{
  "num_hidden_layers": 22,
  "hidden_size": 128,
  "num_attention_heads": 2,
  "num_key_value_heads": 1,
  "head_dim": 64,
  "intermediate_size": 320,
  "vocab_size": 1024,
  "hidden_act": "swiglu",
  "norm": "rmsnorm",
  "norm_place": "pre",
  "norm_eps": 1e-05,
  "positions": "rope",
  "rope_theta": 15200.0,
  "rope_fraction": 1.0,
  "qk_norm": false,
  "attn_scale": 0.125,
  "bias": "none",
  "tie_word_embeddings": false,
  "parallel_block": false,
  "init": "normal",
  "init_std_qkv": 0.0368,
  "init_std_o": 0.0,
  "init_std_up": 0.0368,
  "init_std_down": 0.0,
  "optimizer": "soap_variant",
  "learning_rate": 0.00868,
  "lr_mult_up": 0.861,
  "beta1": 0.95,
  "beta2": 0.95,
  "lr_head": 0.0125,
  "max_grad_norm": 0.5,
  "warmup_steps": 200,
  "schedule": "wsd",
  "decay_fraction": 1.0,
  "decay_shape": "linear",
  "final_lr_fraction": 0.0,
  "batch_tokens": 131072,
  "max_seq_len": 256,
  "doc_mask": true,
  "train_tokens": 284200000,
  "max_steps": 2169,
  "dataset": "wikipedia_en"
}
Each number is 128 + 32 x the weight over its row's rms, rounded and kept within 0 to 255. Layers, rows and columns count from 0. Numbers have three digits each. The size before them is the row's rms in percent of the matrix's.

# layer 10 attention query, 128x128, rms 0.148, rows 0-14,64-77, columns 64-127
110:163115124130129129151080122182128107115085126112140167094129162152117177120215116146052108118184163133113192100169090101169126076095088087177113130088160174154124092103140154116089139160094101
156:150107133164113129141079113140161180100090101129125166133099137129144174117198134130066094142184148115109162090196131111175079081085081129203141092105146155195099129133160188118098154170102159
113:095136103120181144133138177082130091200171158119112080114154125097092164126086117103168141122130077134184107125102086143081156176154161078083100138164084141091103119105092151147121111108193134
091:132131127215128096232136178137126179139109088118116133133065142107109100131112128148113099084126103130103148122169085118172119065105129131166158105110115094130155137124112100125125153102085182
112:156132107149147129069125183090215165139117106095097136087104118122132159107206146141084148173119072114196190132144074129152074120065077168164100135151166125117070102128141151131131136194135123
101:190099115101126103152128174165155074190137142144194098137112117130099159139110116174177208125059154130140165140168127101064114131117162099106131131148134115107053139061110125104137091102152147
098:086134102140131201139155134135153137124130138084179121149191098150133117049135115104140148179068116154201100180106109138079174143142130163080080141085093156120097080091134157121103085113148121
086:169134143191137073109119204099166109195114114138097074046106170119145116142138118135118102110093111114144145144099132125149111147120168201105112164153108110132098103095129191143116165181137110
106:086079154151114099171124074142136081117139075166094119175164118082087072110151183168126120129095116111071125139197120072130129166124141107109115133114131110161086140074129158118099124104122183
097:104078098096125106100147085171080109088117130164107086095120168144176127095105141150115088157121120086135123099114201113085134079109137121132169096174008113089147074089090142079132187133132125
106:135168137176073139079071148147133179094183148138056118110138143117161078132095168127140141167140136147119138129121114146142065146103113147134059083130082100134162174153154074100150154146085084
098:169098107117116152073110079081121095103147185137154159097134116138133150137129085124124122163137126110171128176104136154090132190113147128124096151136122155137141119054195094155118114156144138
091:162132153141177076075079121151095131073112115145187123143061093104197082138105107182147178182081159103109121135105143110116088147109130161141122134143146168088152159147189008123122158158136104
096:149124134172105166086036166131093158072104088175107149143105123149157112148134168118100156165178119097125148115129077053138102070128111120163185062125138104128141072147148147143128152125121150
091:160117154130142155124125191151162180123166129075123153119152178132115067132097204140122159120172147104118141134115107066120109083119100127127157144116076135136141161130113155101134154089147115
025:129126154168151077159085199102166163128134143113138127108137146124132117108131219086101055124087151126174087041117138188152113122144092094112095129115149148087107090122104145110186125133132124
026:095166057149182066156140117121167138094104071157104109150089099170182149112145143104131143128123052099154093122145110049164111183105142159116133088153122128140126145140156164062133126203115119
049:145126159135118189150129166129077055172143095121126142129145144061096111126057147134167132160105138076145163109119136129113133120126128109160094156108136134111084154138142105143134144070080194
046:113123181126126078169098167131126189099149128127116092094096106106136164153123219063060115075132087101095118076096113143135158129118110082163147127055201105064098127125118109116126132098087109
067:162146078148118162055172148152180145178127099120107155171133178124130120127112144156175161188091168120134133151125145147105068108069059196115136092218099110164136165104153158166104084167133069
083:126132131113144182135108167134077096107150130123135146148146122050091187124068057106134132172118169124141129078164138151118159114102131105069111177085080121140104145146086202101111139101129099
069:092134114092172091159106135106155066155118106120156113113083116107133166103126115197182099138109120110165152060177096113144177104185113072177151184106148122084152153084166066136108147114170145
074:097106165127099130132080118145098112142125106133143121133098139099103161178114180097117144148122116104096119121143131116164163068162115144153145155069171077070155132131154087081044135076093129
082:125132135066094134118137150150132109138061064172119126135130129123146132146094159135117115110129109117119165124144145060146204097142175071146130178107105095144150161138132148091080158105082135
092:137107178167064131110106145101080102103079129160058148116126114086114105170165156156123153129109091110136100115106135157166096074145118112090158107102174115126087073119178115123153126130082096
090:133123146195145105102168097141160214113160135131215125113083154177147107136138053105116097135123154107133144130100137157098105137119089125159150103206107165143147158070130105160152067148142066
091:153175143120143138148146152120139093124114132145144073113107104183163157134071126073161107099125129139174106136140112132114127153121100114114110115191100167148136211058102212136170138184145089
093:130099157153081059150048141135116127127106080128149118133105185080106097160200085176091125146084106117103156075113151130134133135164100137161176169066146078078142075146168044080114124090120084
081:162142165153132161131107074112087197075105094190135134092106130170106149146098140101100129167107155115173104126122161151168086134102149119124072105160109101128144114138139115134172122128089014
# layer 10 attention key, 64x128, rms 0.14, rows 0-13, columns 64-127
086:085161109151137160120170113110065125179130188121100103105133125083121129141111180113189192149157077060130105196088142160075154141136192153067102187116138095085136137117090063092127070098143166
112:184103124137092116113143116141143157084128095151108183122088146146114131065152106163099090105113181159095195079203111084191134114130099128200108094148143123124118164116145135174132161164077099
088:129152133106136127062170090114173089087126106135092123112156155202146097150159134133136157086113118135125129173103067106116138149146097177078119155130153097139170124120116113056142121099157113
083:099090139073158162118103144110125124169131113084172070118172146130145112164104110127102134106123121106175130075136051154074145116117105120101149097074149173167126161138145104127103154142181090
083:158064113146080093153137110126108094102123107171080154068132139156172146117125069069132090097070109129104116100137137104167142104142135091107117139159145108169145122140086152158156099147114152
088:108139147153138160101100108048211146095093087149076119140146124139143156146108141161152066143111084100148122103175135089136163118158146121173131094178150077136148140151161055116094135183093163
080:138148041132098114110130134124110081165165120128193133170125100110142138202046110117169144117097136163123108120096137146133115073133157077065109174158193158158111122159131104127154104052143179
084:113140157122135117110045100138126128114142089104173075143116099174152109153143129131147154131139159149160130106083183150059117092147161078130172097120122146081105133121169063136117151136153133
085:156183115095128136119091120087143157095152116124187209174135126159087156154104072137127099122082159190142123082143111124145108096113134140107183159170129151102133104109069118114110109164153151
089:109151136119101070124129055156124128155108136105131100149160123127131142147167143079089169071087143185118129132110090135110107086128134126151168091116156146137100113154119150175132127111105189
100:142092108131142086195154162108085147141107143147096128133151131099093129038162171110161124126169128128113155118138137080147093116183135113147140116146196148119071106127060094137119101161078174
090:037147133132109157159155177189104122153154129119088122156104142070140151121158102107140128111113138141113101117110089055124134059186219073136137112100099101078106176167138183087162135125159136
087:069153125119151105129162119104093106129093110046179191123170148094165188149139135145162127178077090134142115100107132119162093156127151125126118106169157066082142147120138151119183183144079136
102:137156155134053104106145089070111120082101126184111113115133148162080132110162151160147116156154057124068141117132139169121098191077135068163169114154176117090085165107047142142199135163129121